config = dict(
    num_hidden_layers=9,
    num_attention_heads=1,
    head_dim=64,
    norm_place='pre',
    norm_eps=1e-05,
    parallel_block=False,
    init_std_qkv=0.0225,
    init_std_o=0.00529,
    beta1=0.95,
    beta2=0.95,
    warmup_steps=200,
    decay_fraction=0.716,
    decay_shape='linear',
    final_lr_fraction=0.02,
    doc_mask=False,
)
Each number is 128 + 32 x the weight over its row's rms, rounded and kept within 0 to 255. Layers, rows and columns count from 0. Numbers have three digits each. The size before them is the row's rms in percent of the matrix's.

# layer 5 MLP up, 512x64, rms 0.276, rows 136-341, columns 32-63
094:152118087094135093213055099103087148103130141122102146157090093159101120149119163123116181110138
101:185119147135135164103089109167083121131107105152187147144076133113087148066091099146150087092170
090:144112145149155091141125095071162166072124119151164150043094139139148128065133137124124135142120
087:158130130099088114180171131054101105118146128133117090152168152136119173083104152122128194168100
094:175122154132147097129099057143179153112103117139117132174143071145176100093129172113160147143169
105:117117177088107122153076120143119101182147137200104087116122131088128103156155098128157128124135
102:146099109105072145139134134150146139119199130150128105153121150089103074129117174054161146097119
108:146075139109154178162105117136163071169107133181090111117120148171153116162189099138105093111128
073:084182146143099128127190123157130103158137081134166175137133112140141112170099082139150108150131
088:165130123129117166137134143066089132146136126181094108130150109105139088089176131177101122106163
104:114139174075031097134106108125091131152151156096181139121148146110104116090185142166124144163137
108:144120105102095049167131137128202187196157127132112091125107092139103115120067170080173134116084
105:155158125156178170152133116158169157015160136158116158100107056156158123147161147132125175105107
129:179123154203080138119140123088123132130166042204098154118159120095093099146097144166147159135132
100:144173123116101161118125049162148064189123135085130150095185167145143110138165126050131116125139
085:128151186088092126154131112080132153058092157173177112194113123109115157043102096100165106149105
104:082061135101108104149141108118132089170158126187152123136165126174069153101118141121091173182144
087:101125142101141125109117119109184110083143139073131086120162134078100109161125127086097191132141
088:089151118128144111167118103072116076137140149178138142146135102187121171114155108175175165058138
119:158160148108143084110065100123103210059189127143127090139106102137112071139132181142171162132162
101:058078215081153164089112177212167149133139133070103140172079101125124115128123173126109111113122
117:124106159146074120087184136195151122114147133121124112048143106132070123162105122099115170153150
105:126079146082133116187150105140129133110179154150138136071126140089138130154110095148197138154132
116:149158128107055062122128110138121124134145079129114172213124104102155168155099082090066136103128
085:149051110075109133095171112100085143130151137106132098110133167088115117136085080115114143126196
104:187100152140083135194113161146159104103119142173078132147164123130185042145160105174137114170159
105:173147142123082117163114135150130197170044151054130086153173173129085075130104127128147096111178
103:121158072086094144167142128165140155144148103155160099171134104093104092169093154118141094081063
089:129171093133097104121122147109141110091131113096077118203128140116147129088189109128123104156115
097:153148103146143142111136162091111106202089160143111095091192103124110119127120051095132072139129
091:138133148143165108093104154151024073171182151145093147115139134091104078139121134077218122112190
080:111116080110162141128109170132147175118077107089102103084090175120146128139142054143133182094125
091:102096146101126133113092119189101128178118125122131143107112129099113151097173154163064061113147
092:138150124126140070129134151161133175085097047151134121152120179097198129127174151195149128146114
104:157138135166101163127175118100103162126103176116198115160162086095161129112145097155137206121171
103:099121147114078137154117211131078121108132138163175122157177097098069101101183139103109067150141
086:114177119155098110097144131124044095186154097155081081105141111071168107062126105122109145136088
107:143159167161113133144118162136138103119101090144129107147106191146031063099129154132201078131141
097:186115102115136141184170075150140144160146150118146120103171113182119123092099081109179109120106
096:128127126134091122171147121105183134126104097143118063129197104083100130206082072144105172109142
110:120195125130135153140105081134079104139094180110134097153130116137153183148145142137094159180164
096:131161149154111150131110121131062159134126094116139126118170112114161128101157137121144098176056
090:082107075135116094150134168153133152140098150170071161170137207062118132127125145125107162135191
078:144110119152123093129136129140106110030164151156150115078094102156176158122155127134107110136092
098:194146103074088165172141174105091087125141159192101126153153149070106125133090104119133118148098
103:133123139128157164137176172183122091147109131120120140110112150156136135184114146152084086176143
085:102125149150104135145106146139096114107150137176127163061168138181170147172195144135139176145103
093:197136124167142089099149084097116145126147143129130121172140116098205139163131181081147179105144
096:135114154137128153099132135157085118099149126157099132061134159122065158125153193132122181149102
094:138146148150168064160159116100093115204133137114058128169066145107093139094102121124127105117141
133:127134171089152182157111132160150093158175161209152098080109158163119125107142065124141146118124
101:200153117154110142127151097065171191159164070115105114092117120098106138058170130123156134127159
085:106128097163114122123165141160138100185166110125186122097125107105133104137170129138144142134103
109:206082166129121172117074122157155145159120126153124123079148122119167160167151131093169106187132
086:090080135100136144093156207163099056152097107144150126104115136163131139073143043123138097124148
070:153171139114107129155058159105191068173105081142069119087107152136143093149146133150168126131074
106:133141143091148095084144103128079071141135130129152107097190137156064197134114117072136103047129
108:145108106109128138153123116159155125182099152065223103145130072205090160158108150137123122146095
094:142051166166118144179130136123071192097124099108126133133107110144169158107108110117183153204146
097:145149171056131095132095124203149094137113096173105166137175143146117122122180051117098131128075
132:167104127130151156182099183178095116104168074124168118203151157082093102095129114109100174168193
089:137134102113129146154112081148149138188104098190159125136166126170137172162134062055125173167074
091:122129133161121059096120150169135133156108071125112099141127157125120067120184131135112080131206
066:053146090150101075176128114146157126063103126089121120129121115162115081117148106064107087102102
079:116120056156112110070121127155119114146088133120134117127137188145162143124181142085103165155198
080:119061153172069058185128145168130170134138147124126112118105121068144126133177154142135112117133
097:159116184110153179111124170120085100123101080168103120166121161131158173080161120173171117150104
117:144122159127077120109150088116148126132108141105098105105127098150069100135091169146194168157084
099:162142121109133065129155136093084074120149088160159139150163061067140138159134107165178137134140
109:132124114135177139114097125060135166114121145151131157120148021160056114127114124147153129092180
114:185166117130122159145113118105139106160060064193107121110123113053140110175118103100131086160081
100:141089201150048096088141185187192197144120103113088167157148165121137082099110122103149108103149
118:071122139101121180152075101198097164145117134133121133131124091128082139108175165159141128141127
108:156126178060148118142123170137144136066115131130082144125092095171113128137200157139148137083082
097:089091108118087138089128130143136051164112128090068132150174145098191075105141145167162115126166
090:120111078132165109131154198149111155195142098113064114108167102124151139145114098101121118181115
098:124075107152159152196150137132124150126118095104139123163154098118123109151158094122141126104112
080:115126101108128160114186139070156123086098140133112131115191085128094145162134089092153161054139
109:097126115112114096154141163154187106087144120112176103127099116114086087153060067144153107140137
109:127091209130101110077110062133159112146104073099124116118145141129103053096144097117166081159115
096:095122130053069077068169170108128113119148135132097111101183134120079142135137089201158123159145
111:101097136134117156170145122131148095178195099115129162130135116162115171105189201148164101166110
079:085083192138133136151132109083055166131135151113136094108173111121135110117163092173168171123134
102:080144136167087118121100106127136106180173089143137127134126103105089087092108078140086166198162
109:139114124174138157152115174136157115180145072173187108124115097165126077179127156101133100113086
106:113141091120190138168156120146128113154157105132208115055144114123142137138158153105152100133078
114:166109172150097126139106092131125114121157139092129112173118129113206108182140111163138109184198
107:102110138134080143083084114114195189132149118084156119167155099130139136146124077124125112112160
098:119100114127075127102090142166134124122115146086156154173159069089131118182165160147098116091115
100:086146133120161225143066130110102131142144097124087105074119133139102161149147128105141116095121
116:197096164128135134117111167118109144123152173107112115185158093102092104142128058105081119173156
088:137133112114185076206130145147138104158108120140146124096133076147172156116103143094136155075157
104:121166180138113084139140127202116164149138064122161068134117127124177129141141122126070123137181
103:137143148121155128177172090113179113208140152094064111129108113110129134146134108154131181110128
102:156207139180143117085132114188081156129130136156057089079118186186081127127149084133134122108109
105:103093113123138130108126136123127135136169165122149146102117144133144180214154142117201067147115
102:109133062109115076162102152145170168119145093166140113124115086178130170156113166077148130106112
097:117141108070101156163126145125134171135136106157231141163066121105137126113071115120092125090123
082:178136142128132113151185087172111151114085138126163187076186135080196160152176081112122145138076
120:141080111115147164148076071173091107110083125119114137143136134176136095092120148069138114103147
111:187117119106090169111140125112176162145134173059136095113146107123149091146158114096153138162143
088:147102134161142129182118117128106074047091147156199156130172131117205110171186139089088175176156
116:132143120049154136185149092159145130148110148107140166097114139135144159033123117081155069118095
107:133121111156084144182134111146099115114107206080112096174137189194139135115187086113159116109145
094:132114086109172148123104145122144097092090114140152138080150124144131124139139143160180108105081
104:099105104122104204105153163153119123131109079130154141191141093121169046165148168160113177107138
096:121162185091098112120175112146158141163149161051180161142151134146095154105150096141148067073116
109:185149167135221188132117060156108148138135155196120109165118153145161142131099149053118116119089
095:126092122151068130119176147094171076145131133137087159110116090136091152077113114088123135095075
086:127049095142095127123148127184103076161109123111143129159093079192123126119150117140150096144132
096:155103155123163120125127113184145075072108087202088091135107049108109097152120104099111144134126
114:179149104131119113105111121110119109114094145117116110104099168128133133115147103182090077222124
089:102072136095154156169140161159125083101115136158132138058140120148134141131199094140155103110121
096:129130120164153104196132110147119084117161106145125112126181140151116108110127146083095068100177
099:141115122083033092165120133116110134141125119188123075090155069118115048160148186153146066155074
113:165118145113157175126074143147098107177134118150103110066152167154140127115092124180209161142134
086:154101095163191144142151089124144106154060101094146174137138110131110100124166102159175154159149
109:135147124102112151185194136148161083137201139096136080136066137102175125092125149096104074117082
102:148131147102161143116068064144157057125140155104140113115166158110138183123148123132173146121204
092:145134111106137131147127106089129081097115160075046116090102133143175121151135116146149164161033
080:118138108205082043117104209157140093120115150175196147118142102109164149109139102107129136133126
118:153141143142100079115100168145110094112235077179123130131135091081110163162161143171118094136176
094:134071094182074106141097119164094110124168135125056104143107043140121179118124105111142129085155
102:137183096154113132114154123155201132094176084222146106098109136197144163164062074161123135086133
109:110103084076128123158132163136139110133102140176098125184158093151076158122088143144128137149163
107:089151163076155204141052180153141098099166145112088141098072102145085123136144096123173057139139
099:138149142125154155110116162127140148125122168142160144110130104138148138174135123183159126101093
099:133129100098144098165132054111087167138168186094093102158084157131103098177081074112156159114198
122:091136080109138102135120157149148077181132141153154193144140138124075129146131153183167081127177
082:096136153169065148103116103163172177133118109153071096094141125131170149155100100154104160106130
093:117151155114149116118144165137119174116077121144091137121106107121090199087162080141100122162197
095:118144128102097180124168108078147121197119164077149086077166135142080168175128100078164121081146
117:158075137144110115176116129151113089104183112129106166111106179104154188086165128076179097194148
100:103096114190080136140129142183107154160131092157123148170137086110151075204112112153139114132060
110:160099065154091118087117142168163118108111086127105102126192082157118127079145129101090078112095
121:137160161144169092144142136228105173080119134132151141141094165165092152152100150128104143122117
113:132183190110123098133103136216192101115154128137140119099127141151124146152167202162179117117125
093:103138101072136138132064041161166096121142128164091147151173134124104112144119159140160118114137
095:152110133141203163183072143140167148133177099189112111087137063120088134146119130131148100149096
116:099114128142105177086129087110162125116149080111115083075113114128108107153145170181093104205112
112:182173086099085075158121157111178109156115137173140159182127106159080154118089103143134096132109
095:143118149115151067138135168133098194166113130119130131092107084112177135106101158072133135161101
125:130153176159116080147185181187154154109144184125124165142197163170092124093159093094132108122111
080:136084139154158092158104114117115107140117182181065147171138060121128125118104088126086168176133
092:172143154130148080183130185124146182117114137146160146109164123084091165118067104140109144164117
091:197088153093104133110073147117122155160143106080103099152092104149133113141128136136120117092143
100:133056181078167182183151116136150119181115081115071103131087106083101128107147137161163136150109
102:127123122115096140139143198122113077111126133144108149131167111038140110098133143115116126104141
096:086133138110165110121106131139095087178166119118122076082125125132103209187144101114104078071138
086:105097077145104115117176032091106098130133117193100088183148146116144096156111152117141186130158
106:121101163108152182110129116124110094147112171179141145146148079113090104149146063073196133151105
113:138070144063124102160094152119177101141103091129086132142107096126149166122117059133166101098120
090:188128120127164109098076101145122184130076108087166106098111098130141145127211127120133152163141
107:100090156149161129145117218126089198140157177135093138080136163097115120142131107086154110148129
093:151124134074160070149143139162091129124132139091147165124108145185102096156132091103099148117167
083:127105097156156110119122105136120157130101113134118148085180068125181172111117139086120180102045
101:104169109131154151195100164197158111146164136103134134109085183140121114149147172152110064154082
114:182122039120094149127160134062162115114185175162083115129107134126124140108111090100111114108184
102:144158061127160169173104056123142123143119128142112152100068160176141085065155116129086106124126
096:162140105110088159095068114121134171105095149109168171125148138132131109155107086081140109085144
113:096170172102114181154073123114126113148140107108138146081125115123118112101167175160152076162143
087:085109164083152130158176130061105113150166128135172126161112146096096147135160165137186097126113
101:078105032126093141140095136115078109176137130088123113137117154162121091085198161099155184147106
106:119137125140174107146125114160112137149114165123127130120116120096132148159146121186128059100137
091:049102147100135119114148132137124066141112105157127111094111150129125159087107131068090126175176
083:086109161150059086127170120117070139114136099154129096173087076167120072122130163187118163174139
099:070115059072135145096091106123086092130135135209151162065169132130158164096198140124152129096119
087:110101118055133092072147114138066199148140140140082162124087160131095133125106110107126123146121
114:095154159112101071177118112149114167179174112145117093126135142093074087117167087112120095128094
108:122073096073126180134092092117136113118139127162103145151134102130139117189145189103197123081133
110:173085095126110113129162167105095148171154123140097113110135177194107106144139145110176083144177
089:059077141138109049128139194113107138138121127106166097109143116072113089139072108076135109124141
094:187107146139077207183104126176106129085134079147132111115124144141082105144087151197119078103120
104:163185087095074101151140129082086124169116195082098130151134185121139108112126119147153142099165
081:097133132181139045122124196161114139154151153147121145089113089108139149140163170119134170161178
111:146115165151098160151080120169143148101138132051112086090118130120124097070105105102163133178163
105:159122111176169126123195161125103133121111134137139190156136132143115126142102097134119113104154
087:143094090063143065155140155123140123115097096178125161138114134149116186136166083172156165119149
116:130091170082140220129149077147138163141066134087151083134137106127153159142099060095139121148072
111:083158152108165179121140147149140109141164132177109099054101149118118165146155153109167119128087
126:125151131158074110170130137157144077192117082180109118153149191150077163145160122076164106104149
096:147149093104129111144150135123094080136087108166104122163113143160171178160081109124173089119077
089:134142106141144173137193108134147106197104080098156106190103132111131112137142156128131102140103
112:158125124112170133100102189167144074173142163139162116188114042143110172151107188102171121183143
102:184145176140172150108134091140161152113147131153138138101151134107100158107071078121058148163124
105:100107094103127159109174133109127086158168139099127160153151098163118122116104114173156130128118
109:141135100073119140175111157126055166130187156166070121101116115151127128140147098099061159125114
089:101144220188181160147103051157114129097126158115096127075107114177153156097144129169178121118140
096:161199157170101136137116128140144103140101117139141127086133079125152118101109181120146155079167
107:114083143163124187158114084102091094144107128113083097112099163082086084111129102095127177148141
096:137156163126170160181079092083139085091076160109107098137119141140072146125149151177140132115139
098:161125141056144188151126192113065169133173104154150094156092123107108144076118113116122177166153
092:166111084137102150149134106105107119146180147113162104153164121146193113073138135097109144116129
111:108151144087083053103108068143144175132202189107142107086100143111126118142134120126119106115103
104:175156175171148169154102166078126111157129132157128178075086142090169155177068083118124161106111
114:115176113095120139156128054126171086176150138140071124174107120135071182126088143083152161057101
086:152127118140105142142128082171133115116131205109167093155135089140125133104127144107127189102159
089:090117102088152095138137150160106098178179149106134146172116110134119057121152107105174130155140
101:091139119198115156092174119138099124124153158111096072129155092100154157117119076121126101157118
116:062165121124103147178124091201118117171126109128173148099121122168117117114184168131219094135104
101:142171090115152117135145158094072143124134206206204120112079106137128128172139124139193160073135
125:140166155110140116200107122155175131138093102114138087141149123093092085193159136087112104032148
097:104084136105099172077124187125084078200111084146120113102086151140139094139085125120153122191115
115:125142122122114137132078128160114093183135096158126182155125121135076100147138184131062131148171
110:122139152123112129224078099153150136157168112110141166127168101137095124171184135188200148109185
118:111147128107126176101133098131172102119167134131143114101131150111193098150144082117111144080219
# layer 5 MLP down (transposed), 512x64, rms 0.273, rows 136-340, columns 32-63
093:075088191197129168082113097112145035112105100145111118155163107154121122145068096147111160132142
119:131113140151090151089144158066107176161136132111068105112135119135158169155111164126150094123107
083:068135070119144146091131141066149109127060170130133129147142143107123125137126195200135140115099
092:189137175089179086187162134091122140085118116111177139091119138088155137126131115099111115140193
084:093156093125158124104157154129105092161141121063106226108118116124112172182157096149156070147061
115:150151168149091116188082092180138143110072104165152090172199123096186123102161121165120101083115
088:115129118154169077082104118091136174104067117161162166119117163092107200130167127169139097155127
116:143107145165159056170106066160120168141096125089147145160128159123118128150119147091134183190145
063:170013110172128100107102136165129156177134210172124094119089132093141144107095154125123133080105
084:107156080083095082139112172107181095126137106082094147094130137161114120131162111089083063077142
108:121143171101151109030136143057080082102143160160124187076145113131103112097141137181161133135149
103:186155119147118104171151128165104179145136146142163147169109127132138099139156134123118084126204
109:125083136195103136070170096082129138065153096126167121099178163112070136090121159128122149115139
124:133170073067096108167058140116170094160125088105065144126129110107126137145141122163155101118096
101:133164152091168145125065107111049121116130120161138118132105111074079154107150096109119120098107
083:112160180115159167174138207116167147172118134124147095075091097173118078135111072116170109140153
105:151175152144184164161106109138107127167088131145121157157138141061142080160175115122097108036105
092:171163090130154168177124113132107076096085080142140160141131124145082063094192108152116088120177
078:156083204127167186131141112130107138112148105179117105111145114129132117107115109123189099188151
111:073171156136078080114058080114109073153136105123149156135147114125117160103163139131096139161141
099:112066174103137107087127172148096161168113154117153122156069101124166140144174146159158152125064
115:168117109149136127152058148106107121081119162190115103118117120042136153165172104168110128126176
096:126146120150140078123067109085106187109147140135083142076131143167157151150112064134106158146147
127:134162151130112103115147140082132133147128091137140087062153175152128147146124139110076129075111
086:108168144106141171188163067175188088066113148084095132118133087169145079119142145108164120138135
112:115080133097153148117100082132078094136108132117111161116133169179128107128079062104109147116168
118:126158141162082155100153166177136099111047169142145105179134089077105181132149138117142143165125
116:115152184191137117090099112130129051130152134113111160072105149147101154103201140128123166201131
081:154175189121112192061098171112101130140130196134100062111130130163147098082139079141136105133121
096:149123182068120110094190155182183107123141137082112133122150160118136136112098134119151110093066
074:113183158130105172083129077126202072144119150099169104175165137120079156138093118172114167159184
095:122134128178117108171133107122152088135096104126161135135199061107113097122116120125094130042170
077:177129167150130104144196146161147113092137092189119124114108148122127104085073170118094199174147
085:086092083102136097111137147151145119113106134132127060128130132117119140147108117096132100119119
088:163142114120152131218140085136145071146121129099119149140151176125130135099093083107141100150166
112:134192181158197119053122148111105116131081167131160142112105123124104175186117143122113137102156
073:145162131088165215145123112173167156152125078124093137134142118144080109114134078107138121168144
107:094145110121043104136095130136164080166095096093121125141152105115133061150151106153085083171071
100:104089116114046106121120135101127120143142063094162106169100133130101190111139161217128135156122
105:106134147132102117136125168128155139120084153180183154129116127138162107118103121069130145052125
108:137126172118078117089179164062130072113123113122152205074091145081154137174137142103175094112164
082:095137073120081118148168152134112143075181109123129158163082165152152124069125117144136131174159
096:083102141107125131208140159136162139099064101121128159135077141178147086108121123075130140118122
074:068123122159101169156081147146160147113162115126143113159113097074110140117171073202146106094070
094:137131144101091189173060103148122142118115084120126069130160103159139119143156119141127139134170
093:171158203136130139090066070133083118056138157157108097171147132107127156098147144117104149065132
097:098118054096099148174172175087110151100108098086157115160156128120121096138079112163157124083166
085:132134061105138169086075178147092116139100087080111177123159147123067150074115123111085095084127
097:100111141160050117139123125132129163140136130096128089163079092106177135197116134120140090076144
084:134156136161144181122177105118247133132173148119113115136116148125106162134101121108090091148120
139:106112125105136143139087097151065145112186144151109147171144077127107245128108099132093161142142
110:175141130169055087107141151089170147179112107143112066143110063127118133133117129159145171147147
070:065130212133111185156091138092123150109175078143062123099101157096148091128152115137059110129139
106:095119120111139094201183157094057150095087127164095130097107155107170124120128113143116121081105
090:153135177154153109145103124137140178119109140152094183174154108133135137132153178147096115149148
084:096107137166144137180122064106121094186146094081121129142149138175096130110148157138114189073111
114:106132129157153134145106148077118168092110114077130122120089138099187118069119094107087125118113
115:043099097112149096116099140090114108160128074079087145123163098105093148097106149139139087155190
088:097156114157084106085112167126092139124123206125119140116136125224188107103117091162123121118137
097:104105106135122130140141199116121186119097164106119105170123118086103135076104101184151164180149
128:130098103098121104081125061146130159103052118125173129077110134103127175142121155116156118162173
097:090156163093137098155109111145166076111100147084163150167174094134060077162170165102122092130135
091:063158092144079076149139111089099136087143146123109154151183104118050132156112098152097169120158
071:139141154181147083109154130108088123136134108136114164152133152144141143092116182193095117108110
071:097166101139125117122187113152148128159091098143148211157114138153100123160154132147126129163198
071:163164146092161182095168128112113169094197079086137131114133155136116133185113066133137108141072
089:112131139141187112157138174123137124122163108143127108153144179111109158129134158156111110095030
099:116121161162156145154132135097130124101125094137157088121094115102097137166053173135162124102098
103:165099141128149199133124109150072181081110162167128132152144149146177122113079183138118171096126
105:166168096171117101167151170153147113117160156169158128151102152162172112057120137115105121163180
120:129147100104119165151134144088136105174150068102130083142156096116111153148148134114162138088098
106:155186137142180141174097108139089145116140113163128090141184113152170118125153026115105106106130
128:118150108169187125125182137034180146138102149115045125071131156141136122147080091111169123137160
107:144130164108074132118142104076177138123129087119183113152194092112076137111134123066096166117127
079:098110127100081101167095153123128153082159107150096080145161146125104174126125118125150122094115
079:113112172156119134093207164135079152114117170172130140102145121093118207065080104145177171121192
096:152178142084174128045165177104150111142096146155179167151093119108186191089143134141110158096078
094:142182155141083098147078119092113095057073098122123139073092083094105098099087101109104135145172
116:147097136068140140086158074127139118127051156169128128082204054120163163119108174151149137162130
116:136073126155103146090088120112179079147108158135147135133117182120166138116144076079083122157152
099:153077207139135137086188124133089145102123058139093108099119147108157141102109187171108154122120
110:116139144104175155108052080160183127137092175158095143099113174097130102146130129159099122116155
084:096191192148165146139102122101130142119164123103109175117170080152157126123117134153132086146151
098:131142092100111126131127173140106079145169090105148171135088185188116091116114197122144117138112
107:146141161131089104142140152132132122168100113163104058114076141182145119034102113185135082167086
109:105131155110117137077045129136088119158136119043090140099156171121096121153156127157141107155133
105:084160176135129078138173150200169144098093116148133108150143142144100109079158188149125143105090
105:099149094125172129127167169085098150156185152111109083161160124119160134149119162180136188141157
096:139148151113149116112139137148151109103167089193123113130139141125139116096116147071183189127122
095:135103131104113089078123106148173092132087197131181114110142117052145151076122148091164137191156
109:091114175072152137174182138131150144090159109081109091079109130164161092137064163144109158121080
076:163105157049115156069159156172177207138187157101105128113116146089096132125123143078100097160105
099:109133122144095093138076183124097103146143135118106142188080193150146116099119131189116094145060
094:215117134111120160115115146160087110077167129126116142154120173094155150122126133082129100197054
106:140108107064091153144128117095114160110124094120112124156114115088128121092116135213097116101114
096:144144195103141120102049115142129128142103120151154147130160104126153125120116104121124147066094
096:174158133119123101121132114114126070158137137083186157151124123164118096154207129155146150104105
099:155115152133169166092078106113126193090149099119198187077158118167182131151096120089158181134144
083:146159166120078141132134118147168091117135068092148157133160049146166119151162106109150126153142
100:131133139089163038137159200114096114130107080136105148124122151084117104122117139185151107098135
098:127173095118110084119159179053094156110131158120117132167126147128178109180118192071118120136092
074:135141132104115149194080135159067136122119076147124195146069054123125137137095127121125116142149
108:118224109106131134152111196066179142197131145105152162106141144123147109166143136151110098076121
095:125061147132161140047163138121166106166161112173118110105138092125093064122081165197123152095130
087:178128101121154158143119129187139119142131140199134138102075190109137121101103140163059138112111
109:095136102109152102078094180116149108106164129136105113130121132121071218141117127060141142086177
089:140095160137174143165169087115152142136182109164090095146156148165141085148105155096106115143071
108:050126148135091165087152145118156111184130104089102095133088158167102114148165126138140194123158
114:132123114123140178169131104154119130114131220143117132122152092120168074196161143120116084147151
080:131157166106122134136129156118165158087134104179127098103131112164138174140076174145125137134144
083:141132166156114166110112133096128096208099136153154154127167133147096180070110110140124113109098
106:127146108131154194116139104094098107109130175131101171110162123134198120151108178151145183117108
080:182122173173083123114170133084133149138100174149115135126136165056130137145119157147091117182138
098:130179133128131103158092061132107146112127167091115158077157096108151125129131174121124148127146
092:125101164182116197090125102101158168109084124073080083141153136135153118170165117178126174140101
102:110191124173112129143152116142149136141164166134110144150156144188050101115155078095141112105166
093:088108135093115079094208114110111144111107128095153097138122099165121126087101145152084154160175
105:063134135109111077126162127118135110118119089107150118156165091143132169168105149118090056080175
109:077139091150101150176180095125079086130107205143118148117104143176137111146136184097107140113076
096:079192150152150096128063111066082123164132057133116193127137155113102152104153116142078138103123
069:136152188081123196100097183121206147111131122122098146081097130123129105121115097128101127167118
115:176148090140111139184129189134120082193164092128109145127137173188060159153098141110121056134133
125:105125124060136161084093112135136077141096083103121100097133087127095102115059136126129085156144
113:127167156162128083072059124140139116171138091120134122153106114134143123171144115189070093117110
097:118128143142126137185100149152138156148148157133050067125132163168151103146149134140160087106067
110:141193137151129158158138066111130123187109108120108137119173127142175091111107180147119107141169
101:111145148196121117079149100104120091176093151141189123160085128106129115151136147168079088060150
095:124182106087076101132190079090124141160159165141156125095134150093146109101055137110123130142118
093:214144116123142116174132143134115186096111137144117060120098083127135095084124093131137157179178
082:108084152135171164080102127131046169118117123065075134092117148106134168131135129174215131202152
095:124133131194156216162159129126087156115136189132100141113131175108187174094152124109091072125139
090:168142126126134129140100112139109129130146039123093171115105115087141123103199181149135150131195
108:126079126167118110130149124103081149095144061172129135090167157059162184146053156097136163125123
097:136124106152069131125164150105139145104129122086146121140110081185157129101145100088100071121125
102:119162150150109109096132163100110158094135107177136153073105142152114150150154115118122175047156
120:114121152089150148150106074125080123133154109109162121153157132038139154153144194099087137134108
114:095125058112115122185132126170091106170083149113116139167119103163076113135133123118100167148119
097:135102129163183085123130082162143120163167063158086085174156132135118107109075145132156133143139
084:139172118123157092092149146113140144187066100140143152173138137043141125111157131137117136047118
110:142187136101140205116037121103139118172174161168082115115148155107053114111155162127124101137133
100:112128157138204106137117119147110205110094143149142113124143126133124160120182122116140188122156
092:135180152138150156074138160096103142152150109079155203147139117091199147124122166129141104122159
118:052066116110106169116155090138109055129075160134132170118117070112153208128120144152160124158130
091:113169142065100121127118153164129116113163082121110087137099146164079084122098222153185084150126
085:159201138154117117186101135170132143110112032068131137127152147086110184148107104166141102120156
105:073120104147161107217125152071140119150133137168109190139179091110124137146133141133111134132153
090:159155152151100095118197138096146044137094153115145138091123109132160111156125107125100098110124
122:091086145121164104063116141089147156168127073106101099106133054161058154136098108172151125135123
108:177169112131094112067117157174153148129103156170118178128163131094114128123126120146151155133115
089:109138144083097167178103191142176152189151105131092097084146168166097084141082080162158115150094
103:115163083149128064130150115106135136072167093111135144100171162080109133123164130174149134133162
100:101135087068194132209097112140108108124135182146097121056102195114150101143117120133101116132111
100:118098126136139146168114148085128055109143139101166130119136135115056104104096166133078143113168
104:138134118138141189126115100116141090125186098124113097098139160111123118135109123126160177081159
082:113085166102095195122117132131157128182121074080154105111173094104095175191108127117137065097121
065:171146061152175171188157168154133158142075112147156164175139063104147113157135116116135111137068
096:087129121185192091108134198154114139152115146138070140150103163132130115164086132174118141085144
134:133072174102126117089119106164116088132084127120167107134138114102169126118110145127120092139112
096:104096102134108148124145105099120162101157132107127104144150138038109165118161136082127147230086
109:129084123133173060143116085113135116169137049152063084122087113141102106034153126113165156187112
115:106117143134096075130092080175121121131140122133155103163173075112111101192192137140174113152104
070:149135181124105126136164132097134138094150075104176155118116142142174080127170106113145109154143
083:121106080112158120084158182117141152139152149121170131114112084195052096143100125136133118114123
102:105089094150121116104154119142148094177133152095107086148091133175131106107168070172123148150180
092:132136157162087153146130119130162113071176103066149205112184108128131117104175119141138096141182
080:067165131160159098084155186112110116148093155095119132110084143203104145189146114168171111150172
079:163103130100110140109144090152139160079130130151163164108095136117144186121126161033129099181140
101:123149144087080158137090144137176115149142140117129078117126172144114171108134124104084058115084
125:170068129121129090133141149144154193149143136124080165121163162148129075145096098120145069109133
107:120089075172095141130168118111090143153070161127194130115133118138172172136129144158121124193110
108:081094072101087049118123146069108119115085120080101096143090124145120108147089190129179116163096
078:121162121105084111077116087114150149108126083153117136081110157116146121157131217188167110118142
103:128183115142177063088142132102148202151128170127152176152141095124149155175112140063132144118131
114:144171137098140110100103163111104132114106165132109083157075123108158149064145120172113181119073
079:154146154151144168138112086150112131092102111123172078068119148118065227133174101097110077177142
107:192127108165087179120108107163066118128060104097137072195108109118134136121169150149138141102152
097:142107125124115124071042098080167081088082122123101108057144120096110127100148113165138114160082
091:108094127146112138180099076151137110149121083137142142119145076120128079104107195137100076116137
114:154135111158089140097115158105070146164131121173123131104130165101158176100066131160130119147099
101:097109121154155141138149062108168179079152097106050070083144081123159110138097167139103198137136
120:103130068122171091146144126128104144140163069170129160088150146140090155100123123084104121130185
087:116162200081122159148103169115132158180145117120124135122085135118160132102080128158107153190177
092:135128102160087111128126170116144096099157104088093125164081116098092150108131090089073093103138
120:121146115117140103098076066085158131160141174155111173136117173149163122165096097158113181129098
095:114035089088090071172105126134086105125103132109046101103069098116117120139154178091147088167144
098:099095179169154127139124079111090152106099106087151155126120128092136117084116207157092159185158
116:186175089131113154118081092113146058121138147154166111102140110088091119094162115170096077064146
077:100160118139142197196181075159079163142146136093117159155149174121106126154163166132133114217156
101:085119152111157146062098157187145163117167090112176093105092156146098129061139118152151119133146
110:133144178114065101094182170124173136123154043176113128115158099127130154141104165134140145074072
118:171145090102114147119134144144089145111164131107099164140146161180123140128061082148105145082190
104:120063086120206138142108137109156107167138081132132155136210201125119180170106121165110055123098
092:135102159181162148067176168138099188079107152111116100128142144073199128194133144162149204134098
121:158124124140173163134105176108121135075092105100140104141147141101137104057112119081101155103134
092:157096124149125117143109171110134111152089121080144138138168115122105133182070176155107183103151
108:156111122128170180166104118106068126110155122101098119106074140120196142146149176151178180199085
092:154140153137137125118044125084143126111128064200092111094136122127153142119112137146095159201135
094:155158138166143060180191104115128177114155121140147090135097108166151087167102197094079121083145
097:118103159136104160084105135121153133155140142117139172140123123085132095125164172100154093072143
129:074106119138167169155124127089176115158168095173092129112130161188109110167147148135128085094102
105:145058086137118168154110084149112091152082141108167095146173119101082128158123099159136098142107
129:153144117155153183184117091114137111071114082145115116095149113135121124159127161129085158136145
098:052114100111105150149067119084153119198138101092102133124119146144133169106121130119094125097208
123:147115156096106154112160156115215107106118097151156094073138196136149170149145093137100115118060
104:126149122107142142141104077137060087083141106158134072148109177099129169072117128138102234183166